Part of a small language model's weights: vocabulary 1024, a variant of SOAP for these matrices.
Each number is 500 + 40 x the weight over its row's rms, rounded and kept within 0 to 999. Layers, rows and columns count from 0. Numbers have three digits each. The size before them is the row's rms in percent of the matrix's.

# down: layer 2 MLP down (transposed), 384x96, rms 0.0935, rows 149-217, columns 0-95
# up: layer 2 MLP up, 384x96, rms 0.0935, rows 150-218, columns 0-95
down149 099:523478536542562552493566455501474515504489513549434427492516512520511513509433537500450526444513443545473470509527478576484511491540500528557508564507479507521542414460486510495484462466558493532536481553540530481500439513504509381526555531452486484540425498559491441537520566518462407452
up150 095:471532506434399540558500505446523472477478506480498503437545491527491515401516529506526517501511571471495467491528500551455429481571518520466514447452441503475467435437468549504489428513401538522477543475444540542544482523534542507504477445534478494491517577560507586492535517544493483465
down150 111:472499495538454473426453487576544490465471475501492523502540476448512422469552410503512460547459478469471456616521498471540489491514498509479513538433461553569553509591498478554549493517478498562489475527492533490560485504592548570515467460458505465459455487492567469517526456508489515541
up151 091:448468504429507440564488572486486505548471505584424468450526460443486476420563507527481480511489466515531569491475498566471492500544477514512501547430562443497519562437463478492515532499547555474536527478522518567495532532432584508469498478503543500504431547457504470538462454490442445509
down151 093:459560464502478484506498465497510503558503411516547500503491538576498527450463474481487506505530474473503510481546437496535500546603555525534561459470467584500522556442516557585488472535431462503548437536505526567484516483491522471393562537544512481530511497506480517570554523502523508430
up152 100:482554467473507496460462459525378537468515466500453513422514550543493542509493495577466504518464494449471478510558511468532539453627549488460475514478438562451438590460449492546475478508475551483504510471503485521496479463516480516455501527429539499535558495411517486494461550483534476512
down152 094:544488501446493436445518512550481501521469477477492475472443575510486538529516504501475443522413450514600521510482492465503537415526532490424534490580497526514507576474540464450523593521451503483466546486489522504474548482497432486613472466452477545547457542475491500531491459528511557545
up153 117:564500452526477573496523421512540481505555503470537504479511503426438453464448481582573541481499494445546477468454436570449555479552484459549471445453526526423507541504529464550496525501488494477555487538528455523424467495460517492468490517471538576467530528539454501509514473549545547441
down153 098:513435561507522494391468558449506548568518491485415539498407464483529422503526478486527453593494546503471480482557474498520499527486467497519504483498521530520563431465517443506518554472547471460444463523539584548494474532475438450490497489497436553513490526547502478518499518441568493520
up154 099:450440528445494448566485500518540531496527562567489463529526515440459442532584524540468488463506459498455544476493513557519491474477550462487556484449543454467543488449478562534499456544428528499526556513494537564455503541468520487501536513481468505483465570476550459582626523502491483469
down154 100:489487506553494516518451498537453515512528502560585455532536534453517484485501487437508572418521452494537480457503434546412496588486441491461388513492421488490531483502447483478474473547499482466473543456501481454515502425512527508515459519530431410437538512554522538504534550510497476512
up155 114:493471521471481571495529496495555472610564461508523525466492455509525506532447527461456485509462495470562454477565519486460508512516500514482518486542449446423516512504458481449475499530558469501492446460497504467494448483461483509581481454455397449542508428492435532476494451618518526436
down155 090:493565509507542484497454485490507610444448459555560485461514489555540507426525433514534595518582481534544522470515575499461457460518525514525474526478478575585495482484436498515511519519388512476510496547480502549534548507508516454449535514519515524494525525468477501587487511464517485442
up156 093:504551504494494535520464593541491489495457539560500493508458447501454490433432550485490518517539508467518494553499496513472470563592548446502498448558470439476518439421511517529506505508532528535454540500512414428582522524452500468492528479500562492520477470505467461501566547577504410459
down156 097:472477487502570491464495524495535464544527423498475493518490426469545490483461512539417472473507599471517555472498547417537525496479543515467468468500513496495589563557511488462499485502456473557464502476479450540429503442516553597480459475447554469543560471422465565487490452479502516504
up157 095:579501484543516513506538518411485550541537537560473530538503444460514574599477544509455516534402537542485454533519515553463491484474505487435489522519435445526481515496531482507552521464507485512461522473456429435555416476546447446509516510498516499544485483481438511513460441497457515579
down157 096:520521452512425477533495493463487526490523507551528486476477572526433486479551495487461531488505520487578557549433536509603464501479540511505494525517464499523547506480493509595501475517501432478532494490559549486461514494492433525487512576460580576513467505474449620522551515500444491418
up158 097:483436545390536459477549477527498507493513501421531496538462529568508462535452478492438540506452530569547482479505472505461539550460491490471453482547495467476504537483438511488534502484433523525508468470512499423448453447432527471428522534585506528563477480523464512457524495598457487436
down158 105:461494559476533473525514519527476468466455521500491531490573486583502501514518453507546516509525460515463503506558507517425461499496483615507470488422486462544440498498427521545494528494564522435499420561432490440505483525521444496495506514530498536583494560495494439517436592501424461503
up159 100:516449486485487489521420528449494520475532479493565531504476472512403580439519612554454521534527503581520526486475476498510450489419562456493516441494489517534542553422515468504486452518491563502526425490502440476513477501443493509516511432497541556463465537455458424554511482490529511503
down159 093:484565531570501422480533433420504521549464551512462558443496509492529515456500477540551486482495523562499521427413402454498564492515478540491504516427512479482515521563480429528461543508417481497572511540471495531518480396523492488536520450439517537487489516504483548491538492490471477524
up160 114:472529509494485500430518502505442525499473540473516554501400473473479449558516471477534479490482482510452502553485462433513490501458575462466476494554477494454494518434462504475505453418471461446443472501420492504435482485451532494488460427492389534506450445508546422590508493467450519494
down160 087:504475424498505410421464422555500459503486446497464457540571501475476455481473504462475513420568497427533423431500434438443476509490456497521531453543457466492520465515614464485505507505470477497564439502502505461566501489549460500499491544438502473461465453506506486498516518506516466480
up161 113:488436483546559546499504454453464553483484542538477420516538494485489553478549520440512502535535537544471444514502528569447513491512548530565508503548555446526498522498548540488465455490478608483486546539504454476470546522478541524494543508494573489455473518472443477506421597468470406477
down161 099:529453445515409531388514518508507537475472451490494459481601508565520439480553473540546462516494501519477475495503574502468532488477498478449428507484514565515434509497487569549529436483520499533460434473527490542447465581538459473455485483503479493544577425488519520521462505437518490523
up162 085:497600435486599519486510529468478518468471520477432515537521544548457485455499501497555507510550531480504459530536487568505501482512590503485542484553561476556520465533477477536524432458490521517519489507526490462467510492520466555493559432618550563441500434549432542460543520475476489503
down162 093:501480463415488531455447561484481478561520476494458512508480475501492569578480482449521452457524468474560491431552512475456440539407471456538564535489522483475539481506522441503437552550573594509497512486503500425560476491504564543460463512482540497534501512470502603498513520499490519548
up163 089:456492441437499602506501496548525486474467452521467582580491474516403477494514514519451526471524473521570470510508555498549494540461454537483495553526472479558484508500437545430484540510510493463457491457516474559505478508506466560464518491568560533538489412492499521505589466457578481539
down163 092:518515545445563436449483419482512444486406502490482556486493505550538506455481572530538520539495522514579519561485549525475510457487493503520521519461462525574408428527574503492523455454556517514440466456495538525520562510520503497395470482442517502484485487481490467576548486525506521536
up164 101:502511481430519467474485455449551510503459544528509478484543557462530507531525557607550496491559475491481524505428466474426482476489503513548412481478464479465497541451462438490527447496482547507550504590551553501580549483534424527505547497550530578520483538457510432497537541464479508483
down164 106:473516550480455483484500452550462466528493431509521565491548531467515541571510439523503458425418505527475473531417515477446530466550554507499535551542445533491552444527483491450454471524430498496457490553481477577465497576507516447459475522478509514587593524531479520454519451491519516465
up165 084:451509464494545549526525629518496567493556471523502487536560487469490450505589553586502560551509528479528486514487531505502457448549494543502438509498532478496452521544465531564510539500442483416466499463541560562469495409527447476445508508489485484531438491501567490492497537463470522463
down165 095:494457437458437485541471431482575436471529586522539494474527481457481472536461482496504514459499458495473527485547415508464507488459434554558569498465507506511639471503496520508489448556559520500564522561459466440547560481452496513503566512496497526545516475488464532548516523481488487551
up166 103:440520488469494537534578512504563513565475565446483487475510485485541473465518579500491483507545419559577500580562517492397541494487505470508460490490487536500473493501512504579470525465444495439440504523530438392529528469457474509543469504482507496492504448420482502468453474571469474492
down166 108:523543538522590394539520450533547516498463485521514473509466498504555495428544507513586464471495596511515514456473460452549453527503574559483552551554512505552538435547504483500461444520477452499483530572481454538436508548504501491499520526510482511507489504554482505568493408476453474536
up167 113:494511500501473564567504525392420470588468460485565478515445495497499456575540501503487483490493501485489496548512492473504486488546552504448417482524494505587497515532480484444534464489492526525505545456484612492518447566473495442457449519503553446535522472523530563487513550566467548554
down167 103:494460438509462538505476472448486534481518452481575524476521482508473484421532520448505487440527505489480430523520562518431546483525462482430437485520496567490486514546542585465539480621431421533551468475531481493494566521506490488479503455546544517573527500462527467544484570540540514503
up168 099:526606521403481496526437473431565554495459553465450510513498548512531562461537497529455474520562508496486501468453461512560525530453489502526527487551516563452475492500520522528510479541520448494517563441529505493462494503476474497513536533506587635440478530508556527530546496534444530502
down168 095:503496454437518495462474506498515484536483526485497531592591552501468548497506533491557438528515532462526439498464532526475480484460506454388427503520559545440532521498527465602535555465472476453511505430533461519450530450513433492525458488504459562522449506487456490483527454479530535580
up169 092:448451467532504498527508537412548601513512572487476474536518506441505457565513503512532537459574463564477508606493438466542503506492468538477558530449582503516487483530475530438520550551475539510506545462504479488470489482436523555446457523477504498408544501476538528522486508452459484557
down169 103:481514483481514572462508470520449541522485500504521534521448499510495555447572480516511589570389541503514502473554540489500536449555533480506457502539509452534446500498451535477496479541480486505453534456552439527465509406487482471479475535438557475600499519476611495505500512484500454429
up170 095:630511486492501582439484602560519459482459504514482479526445468473492494436548507442540463412525531529492448518516447486570484517435549496548452515545504512540526560498488501460550516510495506508482416499561475525473527452466510554512487507552524490540470540487506434481485539489460574506
down170 090:452459595502464520476467468490481478479501496426483481515464467474522516523508495472524532481531546515536480534609490455506440466481518497463544592491463550487527463461570422492532543481423522521474527536459531512508477551524522460573397495437474532435499548461498450474510489537488525593
up171 090:546537532607491474556494435504510555492502466507524543436485513483522471580533479500491463478559485516509391574463449470521442529474477541465505379494521576535478463481454534480515526490472488462516434484559457492550454498478499479484441489514585503520516522471524440478471554486503547482
down171 103:455559536453447489572508542470497472537558498478418518569478486527536444553467551555487507485528463476490546499494515475543548531469544459535535483543481541555499552523445474495451545552504415475490487551444469557547465438506496511543493408479479535439405476560506508531447506461502490516
up172 104:508521496396475588461523462536449508519561513567471540441500497480521442419484458564509489527463505519459448541437540492435533483523532549522494510454569442539505521526517449524497488521466505551531442487514563539463536451494480529473488504527398492538492578554541435493460502537471484527
down172 092:517424538553541475454515519465551486560559495455407602531539485491533561501509472517485527519544490538515464466596540549483452523524505519470509559521448453478482500474496426458482428494459562424515524512529498476483491489542545524526437476477457476543556540509520493426494528553557537524
up173 104:478468476556532497422495529531453501512552545519644405494495558471500611495439487471494514541575497476443451521565539531472529526484508467506541525492491479488497525480452523572497506511487553522467547453505487492532536445465514543513482500549445507586456544465477526547531492524519535539
down173 101:547481474498545595496484499495486497518477535475456457536527544535522501582550492515479447511455492465471508466552608515533466491514511570397545425453520537519547475503520464523515544495439561458478465498497471568507506554488486530587548557498493443489542481497478477448475458409548504479
up174 086:476501535583509489600538470444559478450518467425560474437548528521472476555455526509485597466550552506550519531547498577561504512524451503512455494446485530433558552442508453506499545503525460517489491449522395489485480511476524548484497478512504457454514482548474499497470555444524514512
down174 095:483526519501441558449564519543563506520499569412525580569539468520520468569510535546487534404471546521473488496524521504545495499467538511561548506544493442440483441478556520473464520464500514521494550498482469502485484539477459559450485566558480509517548456514505566405546534513482552475
up175 099:529506528498507522463567464538492445522476477456559477532533524438492523538475480535478510538549423552532516575544513488502526537522461423514497576445556500527538483544454480531597438546501485448433516573554471492478531464438456525500465533503518496512493497440453452481583534549508429532
down175 104:368524488513496479446464494545422431472524529537514467518502483507515479446424538522405443487545467520488440539556527523477561496514519483525497527559482509590457480563543415525453503551537493482538559518503501504476530482507510546499459501482455496503585566481525428471533476525489506503
up176 076:514499445480451508527488470548514467484515449538572462483518462548460539497447501512454494438493566449566533441542480512504537491506483589445504454469540500487534469540504455522558482601563436515599445459496504527547520510538487565414478536536547515528448517482522521477531529451531502551
down176 077:574511601371516474577587527446517535488446464503557578499530529444511555503460491533458472504527472501440481479498521503496516519515469501493517556503563493432400513468565511516473481526535521500483506494534435496480591522438532520513519472517496462480502552469506475471531504514456494552
up177 095:567506437468482509499506609408481507435482522480472418507500401482497498509535483582495465564538505536505553493527500508466500503508433503430463567477591477465487497470491523495498472484441513524516472473497473487601477461458503542515480504477496463514422580502460546445513488560498478473
down177 108:491565466437571449522422438466484395541517509494549540415519492547524536522459475499513534413522448473510445487527492479536499491513510547548502483507480453545589474436544615468502455443522437511534527542502528469540494500519510553443493477491532527491470519494544544545528468511499505511
up178 096:562511554450419526462487459438501513526476493422547546505522496428474469518524538432459456523472535590542451555511470486488493450497536552505488453491468503555423500557473488451520499418545494510452500465487540476511463527435447547536478561457522474518469482428504496462542410528519524521
down178 090:515455414478537449561437452526536478426508451575440485486522559533556491499495500515550476480469458501534473452535524528438532495567440562568460554477460546408485525508480550448480500531448479452541493454512423484521530537554491523480549534494516484454497444537435472534487528509474498495
up179 092:516516562416522573564487474538503493527487418527459510455539535501520530485524415538477603494532476476521471467551484440503475556527466547581536510527558496535482506526511486455505482479461548518489463461573546506535466466439469532444559443508586450513511507478512552448509454505510497432
down179 090:488500540435523459515444552498520523484477431480605475523540546553517489460507492558518493533469533482553541444510503489484587469516555473505540453530487487567460484463439461540492506470494508491475472465523517545537482598523540527483513555460521519577457534485529503503560494580477602421
up180 086:406480499560493508547494501591567536475530529452563498559515480498548555509456474510535506531578553497487585567508453535500443528557548484492468470456569539492479476529456471450555471469519505472494518521504526505577487484513507536513468498463452553480408540557504496543483511497436561447
down180 086:484493472460565510461507517538461504475496449462457467499541483522541469485483439585515510479515506431583532526509552502472471513454490512518529459468477463457455393559526476491453530600551475473485464503524471526509553483520471560471539559562524500507599439549442445517494568454510467471
up181 099:486523446508519455497566535500541494502532577484511488430509419537628527486520450560465487514505495466560495461495471472488546508538496488588590490560437443537494438475513452481493481514525504497548517447470535511485519529485583548470589512464534444442491515437542479490530503521473487475
down181 101:452485545499558440499514461514573452530504501477493454406492534463617507567468482507480450475484486468471520501494439494502483411544500511524455486516553471495535503470514463422576544515475455489567517490472490488528438514500555430458516445433423498521529563482552469455461523491491489446
up182 101:478479528510494469531603532466511576579526453509512447495470485449486530489556562489479442402564586489531519476535464547498465560533442443482470579548516463530531555485440531462568517546509487525506511456464542508464503491508493508533491517565473500536455529557515580504491491442490510470
down182 099:490512474524509428524534421467481503549489532527545553447527441490535529495421509490380471482524502484498497608530510549452545458500568514552521451540474477499443554476453443525492509488490506559524584491433470487522497514487501493455488446519494514462575535490522543442547541565480461466
up183 093:497531490485493454508416447450596441465437570529525497424492563533499492492521508504426451503512496435496471532489452477518492504495455523453388489510542533462579515506464478514499447511534532488541463470552471463545541596553480473503518538571486510465509551465482482517491556542507556456
down183 096:477550516437475534456507544469484499489475582399514434452504486477509486477557519513478520465488464456442520494431536542493544527515465477539413436614457512493505440462461553539489513490588477515392503526527466491460523489493515506560442508531481460521474465521454512503473564523550510520
up184 110:466484451555484492471505491464492491462510546546489510504431552431496527469465546478511481529501524549471558494510516491540419494523491472476484538492481491508439522479483428570468461539481539535406514448467478491532436512395522470502461491498541525517423551437517505501596576579436441514
down184 109:495497507515510567493543483450578471519536529459512559482452538486491475576543489464483438526502498474633506539613521510485494560488546519504474540505519516515459494498426494561459459567537534475514512475464459497519466472477501513470527465482503546496483503570545513476576552595418474488
up185 096:474487508484550518473463618462486555577500503499480416516514439414534432515530493539432436491539546518430477475477561507522455483513479511518522535449500483476514468495469472500538495568548532589454491473514538573443530505526492464497433525455517466482461510486560504540457493445518495575
down185 086:502539557517505463506488506560479560514507526438499499518504493535506507395539460519475501424528454542529522492511425485488490488513514603512473496416562547550502524563447548520505481498445468480567516543516505476524498446526468415439511503491485533540496535523457577510621468446460483486
up186 113:437488447485512495564444456507503545542539503460445552462480559512486483524540484442469526509557537545533440493495514469510511506477404497489489474508455467434480508495471462543517501567485511516460451428453468436533486492550572520454485567558492455530578467546469586497434473473576526536
down186 106:540505564469500449481469525447503461542469589533504502483530486462518509510450505430463549584488475511435462561501479474560581535515441539455486451454554489492488483522437500490577572441441569466500513558482467537494502483516526518482508543537413519476495425510478464522534434468495446521
up187 102:490599527497498438533480493475487539562508553473491553411505506512469559496507484447513508497535501517481479500447543566539477479438499410574456494480474472456513518478446491493508459545499626477455528560521519533418522524509521494517507536448474459413512503465500536469487594505467448528
down187 101:482464477498408508433458443492538597536508476499541463481490498462533520548551502504516492523578487477532583430489451504504497520514536517418522442460500450415484490573505511489510526518491443453480552509476446576423497496515499477452492492477484521554464495493489490600474451453521566549
up188 096:458492475515492476494583469537505569507515494530494520504463509575489461512492499509541548478465539434488489565487538517577457541511458498563494522585564499504535459512498466531502540402518495486501478494571511583508539530499531440478459441510588429591455456496543513418525511501456500461
down188 097:446460541558496468502498443540502487468549494563597514519431484579507484460480478438441456449543494488520514496504517464485421514470438564532499479425499540529548472533512493481515437506548504551516565488470456520508498471509488492413564474482436525488554570525442464433538513478551494550
up189 135:442488498495590512487540431460515464467527569540522421506470487532469512536540537402492468503519461499447465456470501573418541500503484475516504476522484516493513577441489539478485469518509495533561466513540459508485482493533550451461501555479516503523466522516470476560497564578408567408
down189 123:479464444526516484456555573568564470463489552477474465499519527472498463502541446404507489511511500498511521496521529517424527447497570500456424503473492461524460538485458541479442477530497460498454523476509440536440498604478468522534501409508481470627581497484554508510528506501470485509
up190 093:475543534464516441542545506476433547456574499505536523492475448430463503467451564473526501524449473527496488484468533536478575480466537438514498458469475440510410465462489476525501519506536458473503529492538495431487536495498519489529465522466423608541478524496455411454515618508483531476
down190 093:529490545452519506460431514480491471447528496450490558482463534483474605520505494488493515517473576494581479463407452548560475507527521528454485457534481463449559492437521463478482525545543503593461535444508466543533487493476573545489458445399496427496514509519518493534457496499513531554
up191 089:436524509544488477516471587500479525508543568484515528510492472475468517444388559518575457473509517465517526517516546489545490570522511464538518468420480488458535475507461557549475543507535495510519483440472499558524553432403492483545534503425465530512496521477505522426543457492526593549
down191 095:463511450490514522539592561543429467474510416431507475548617540534480467520560542468470494552491570535531449489491471451525557509530486448495501552503485507527496496470462521539570424491461493571460507527486552532473467564507545531543465456509491464493500444423450510491502499461518482463
up192 101:524575422543469539576531445498447452499447494528464543450515586468513512465540507482494492480530516439405536540491460542488444527499498539500481542447527517485442482465478498485517499426495445453499481525443419466547530570547445547430575521469515494533475554449518518497496488522547475518
down192 105:479544550524496484444454467506511462452521537428560411488542494557486487527483451530581477525496445516551483466490500464457458520490552436502479405505509523524565479560506513441466538480466500449478552470493526495443491459560488450499538596531559448510516515566471428490452443508494529479
up193 091:515487498588464459535503478491505507496459447451567491547472543517411505441466500513508504456515480458553496512539548531523492491505513497465485467499548573524452452505556497468514400467495555540475550472546492462542483636513525464419564484522571499453478493494539546454531460509502433515
down193 091:481520452494488491452540484482567493521540455528496500482483435375458525522481488514540429522556500447458477497607539467515467476498481505483552449568476446542482539480495515495470496481535550508465462426488460433464518486487577537547494414536471422484510435444432535473500473472488514489
up194 120:509436459499523451560469498533473549454449503485464584507487512499457469497507459522491540450505592585469449516452524546505441581441463620531484496512555555518543589426494452470532504473494545493444494474484463471478462519480483505528467470577507430458514527513504499495519502518517456483
down194 112:440420434534517494518464519522477522463477491551445487500497488491539449524546541555539544460526572523511485460480499492566483452463460516550513591489527518477401480433537501559619526469562520512487492483488505498547494561515541536547495457536500524507497580537532436432526509536506458534
up195 094:488490525529505519470439530488588480440449519549471483502503518443513568455508541512495494495468524506499525492471550447455517488508551615474512483530589433520508482590487473435553435510539604463423507496510475491475473479510470509434559482478505497568520501472527535455484554510471531576
down195 097:537505494519486493420515474472493455557546496561489540554468527557522500457548575493590496469527467496501440505518481465505443569458530513445503510505460540505433481472522487505447488513415471534418538436543459483481439461519477458481514558541506532497430503473512505540431467578554554564
up196 092:410515484515482549478531493527503521484460456496484519469538414561557459540533509559505503508572434544538484527526528478482486484440490514508492492495568570473477488481489454418455522530583527493528442485561443500614583496472433508516531448480512459503470546480533473579508507548503525530
down196 098:532528496475456523595471463478463522504483484516546424522527513489455560441562421475554483522501518430472569445446457508515441490527532460509495549528453503585570579527535495542486450500511452481517545556513523527497461486466466529490563570562506456453450506542450518518482476486498487428
up197 100:550517517456476497491536557508493544508477538457532515418546532486487536473427518479441538511490414481506497553549488438496508570461589463573569503459488405484519527517495520521544499483492536541421460446575525448464430573506496456441515493511487523563479550483479490503471459553499519496
down197 098:466474508495535521478505546481461516494444516567442468478508452477468550482450444585445553529428477485492533444542461499581541480477454532539524467452490554544427535539464512564508491489528586464492532474496554464504450560536519530510414513422475517422496538500515521493500489411531517490
up198 106:482516444585465451510494490481471483448510481514597453474455523498504545572511578489525533443437571451480523546499532521486539540493456591449480499557514510511496538501513499563562523471497407483434474524456492450496479485554506508430473510456501483559469568479545508516479524418553481483
down198 111:508527552486570473477486501482536521472506480444498486525435475516483542494543497447496566493552507465412501478490469472549548525449440550554515456492479620450472517469405411492465481484480544442550455482493509453463451518502509564526468496529531513463493547440533560561455468512480552456
up199 108:444464552456518513489456576517516509536427475486534491582446520551443485444458550526501527461469538554562497480541432506443514547511537525535525517491472471479495455578464509462529507555491534506487412505481449498596533490488557438481497483539496518512395525510453438459526488528452538509
down199 103:530483499544507543486505614491530532517451547563437537540441574563500473506452491482470476547508511558491601464615534566551435521536418537430525525457462505509520514501467484534469490454564498501525470488495466483527537535446492486533463532476473511491520474460554487434475497531488505487
up200 082:524491489558508579472594454529439515503508510530536516564520565500391547501460515471532519541445487475495455558553513497501482461516498537497507513535463531417423470504520456462495552497412507444568479482465497567478548505514517454551487481473435524525484453501455450502535422515465548473
down200 084:521487497486561526541504552547519483487448574519511465520452528492456503499478443490493530445478473512531477514520509532561506482490504548489451498458487505594575474565503501515435430574488441410544481529466504449523494412437475500549471535498518576544542546567422462527517485539560474468
up201 090:483504440473539476440518508536424503482501433459451531423473451502497463538557465511507453501460477428488494501580448502506488549497502498514492437406528484483484507542565491472524447442485581480449446410537439488540491452519481553545513506569534558526504545431497468529498551454485495498
down201 089:478467485498439463488510449537484511535462557522486494522541570576497489441484519561450475506454441438424510476441491462457578508476491509530491455462523501440457492499482475517535623453567560562546471485525548535507517471525501439482567557442486457454459573507475494508531520517507459509
up202 100:439516484529503471451532524471509582450529497504423530518462493560442451464542496565431486509505493441540532438515512568523538544478449491501439497545484477478570454508515484483471492545483522564559506488489457416483511531488554497476548522525420541508493532510569530509564512375501491536
down202 092:531605541504492537443584501478525527539486495467487485554498531502490489579472498491466549495569498458468514475491553499463555454487504458534550537508484488428478465442509530497485471607562545522475561462486467510480431540444505487488507530573407566493477483539509540422511517526488560537
up203 107:510493523492546456486572516468504495547477454490400520466508452515465485568479550490485398548410437528490511483500494453451527467490547459475477501521501440525509456492425422435480460470473473467470525454496448508512426467452474472570497445472559541541466463467445490479522431544484496533
down203 085:435556489509445458515439468440506554537607441547447495491513479520545490403535484564447534511520468502483576442507537531514420471504463508504588490488540522541468563499468512550488525513478547517505528516515551559440515511473447489500496538547528453511564539465552522455522525487504454451
up204 102:519450523574451542558462454434548543514555480559458480474559484438501448495501508486555534541459587458498546518475488517517500516633503555523479483480578504428504520502523508429504509557525526447553467497501492569485490477486519494455492472532482479451446534540522439469510522503551429498
down204 110:482455530464528477473538495453580497547488536586522508515529344480489510563535523479511562498460496481500496557544541500493459438530535513547497498482536521540511506519478440482515522555493533462524507585478470438516521547493464494537520468460492515522482470601450550545473501470516477390
up205 104:494513519511467542472509559484434527527398458421462515529463505495415438479538490569508461462496454474490447488486509463501486485473481529531483511536508534484455500529512554488509470507434514452491550487603574462586464551521514523482580489545512474494534497503478526472544393570535452467
down205 105:512523444490499484469517523456501465517518493463543501463520471495479536545509576539468562448427500491501505504550570481480490557482463448532496406484435421522422512513372519531515484465541481491575466467485461499535482466577558522476541571501524398545455493485476456502499493485519499534
up206 108:503576506515475479552509451535553452474548483513449613455532476472529535427502484465472461462489481510513519461516540515492513458471491577528504450554528555546532511522507499522528506462504529540555533471514482513485484515547540474506465410595558496480446486420510523478371503480548501438
down206 110:473601466513430510512494517538508523547495502476516508473393468512552518502504519527421527431471478475477542521536467522432523412487430513448553514503497427449465458471502516516581545454526451511504521520512458431519538511569483461520395537528511509521484501486453499496550493549500424514
up207 090:467468515597518521506463559578470494490515511468436523513409501488502515519553599547449438524495419498543499513510469507510457464496500528423521431471495504488493549500467528510499523534558440524526536496538464491589499495455508521490517530418434465471462460530485435559525498468451578472
down207 093:490534512493523468514538485543485510436503411481424507437487464482488484499387410530489471525517448450559472521471480496570538502512484481503438497433494549535582496517491461527517511510514544451508535479562509550557513445494456459434452555522479514503564473520447492419442454455488468542
up208 100:565519511477493458494537434491545514494481526454434533450500541453556533467456485496443453505491494474490505572467540523494467524461457516454572447493508583514530460556490483529546512524532436520428557506520486480483469509531464516502418461477493582516402530438431514484521566454472503585
down208 106:528499410562494470527461602504466513409515454510499518569519500541462463499414561499524444494494494449482505503509477467452474531464474483428518551478547460469482496582478463465496516561495488486494485515531536509557463456497496539559460523559492569463519570494528447420512525560497485429
up209 094:522504515483510434494461420560501526559537567510470532439501510445469519564548569524529462469481455502475490512504506529508517477511509539438532498487526494545559432456454521579500480562504506505417522581574512554506471496497452534538502538523535567524443548458400448500533471483497563468
down209 098:466534498506467526555523542487535411444518516558516549535487520474487574488501407497496490458556522534441499502527475500437494539475477551568477486477459522486493521521494598514526456523450511504594467525524565448487497503394511486400482510499487480448537461553516572542521505464451546494
up210 080:491504473484537560477513567468485520534482560453472526531555571500459475530577465469579501499462602547488533513490546506510522532544459513487433542525535504534533442458441456458532534446508502550391559456475460484549475561510522496588471475477503516498488434509582513525461491518474493503
down210 080:444527543508499518474425477459525525468517489464529581450462557439605423508500499503573538529492541506440505512461455496494479578499462467503523541514471577530544509542544542402502486492495510533448530532522506430456468535556439535481480401467511477497517456514504491457555457498522475522
up211 109:597482487462458511551498468450431455481498423436487516475592574483551542538539449472512485468481536442487522501534458521524497548437531496396534463529453484441470528546463424513491526500491479495483521483543522448477505506465480492471535473482518479535461515498498524521566497479561598424
down211 107:511446525461521477456436447504438455463438461508475428530524507442512492481479502539476573554493509551485516561537551517469522468482485552487519465449454556503480481495478469555446492453511467482544468488578495486473534613539425453557473473478485492474481562425533457517519483506515588561
up212 103:490531581542493479515442470469500507457522527485482559457500457510486455497476498544535455527426428510555445453417469497451519515544476496496483450519532490418511431526450467534563530588491571518544539521518446503506551479502467428483549564515468526434532560510523495572497480448555511532
down212 102:575451506557523488548535563470548469507529518470443526501521511472510497550513535519491492474451564571533521503468512482475469456572483552451519443536485477493552435448483496474487499440457489489515533567524478556516500450540484389540570457483546477556551410552492463491433477488521433482
up213 123:416501523544495525516498428456481541591547498537534492412469488500493427459476586559482553526532541553543452512516528473473565463513514453474483503486545507396484504512395474462526551549525458532498511474499470562448451551508493494508513487534449501477468471483447509456514451558503464485
down213 138:483532525453541508552502518543501423530479519557508555426489507496489553556400463551489445515455484509498474516513437511493447523500517481541485497517512480459579449554505398493466445421482526517556510526497545484526438425471508461542502478511461557428496531496505561491549494539448505417
up214 102:469476540535513540515522524492513486534502495515509521458517480525531449428505414449513527425481533514514464541532474529484524470486498502542536491543430497567496443594466458499493480527510471485572431418513491493546508566509556532497558518504472361476482470428472433482471504554535554450
down214 105:515499545503503505465440590506551464506518446507392545549511493435553515409473454498556453475515466504530453531447423559481527490507545560403504517533485500512488499537529437449476464465501472556504488452540502487510548481529544450521561506511516531542573507458539485548480487499572451513
up215 088:532470486498540518516549524463419499541454555497487546528488564545512508533564475469563551449530513453467448570533475485520443548536488545615453524492457501438492494517488560477565496501495569514560540516502439424498491475547539511496536532542564522462569500537513571488485474494503469434
down215 091:449416557424507551556513509431508528525509488473518504515523466446510570552487497474511569536509511519516461497496543474574407469511505535529514537561505502467523528529499380502432468474523482465542541503553516515482494458519556484477483478580527494434477568407477526452511549547507472490
up216 107:536478490477431524497501465498524496465510498506448573484452472430515480446543490525460518529570485489571512412469454470531573520471495455456523474467501528427475468565478481477439459505468482479492488509432453480527541506457504495478547498470566512450467447528500464548521376615484527484
down216 100:463503580530537485485491503511555516526484475494522487514489489522490466560523494498535563557474511532485450518518529465524475484608495598443553522534527559548465469454551468467546455512484542488442562463579473532551569569567463461536513526560509498415529462516485466549468545472489451532
up217 104:494487544473561450529506496481492471528470521523605566450475491492511554566500502495522504476546446546534524547526498488407422480484535513515482450490526420494433518499464492486503486396517565473410479508494448495441464487404491432460487495542483540492498515485467440460545479481441509455
down217 084:483565452435447476471449433597490466529549443559450526488535462549480534483523477490442515491489526457455498384579583521511522540490514475506464475469422525498490488563467506495510485508532462495496466421510520469472507555522472480504513529547507465496533547449458611477493528515475507537
up218 084:467494565475521458510542498486456458403441443393530516464509411507488428530508548554503495509486481495501441495451472554533524472436480559445443497479462477453602465544483492450534477598459493525498500468503437487516523459516477489478547527519421561470506473507485494524489515488484453488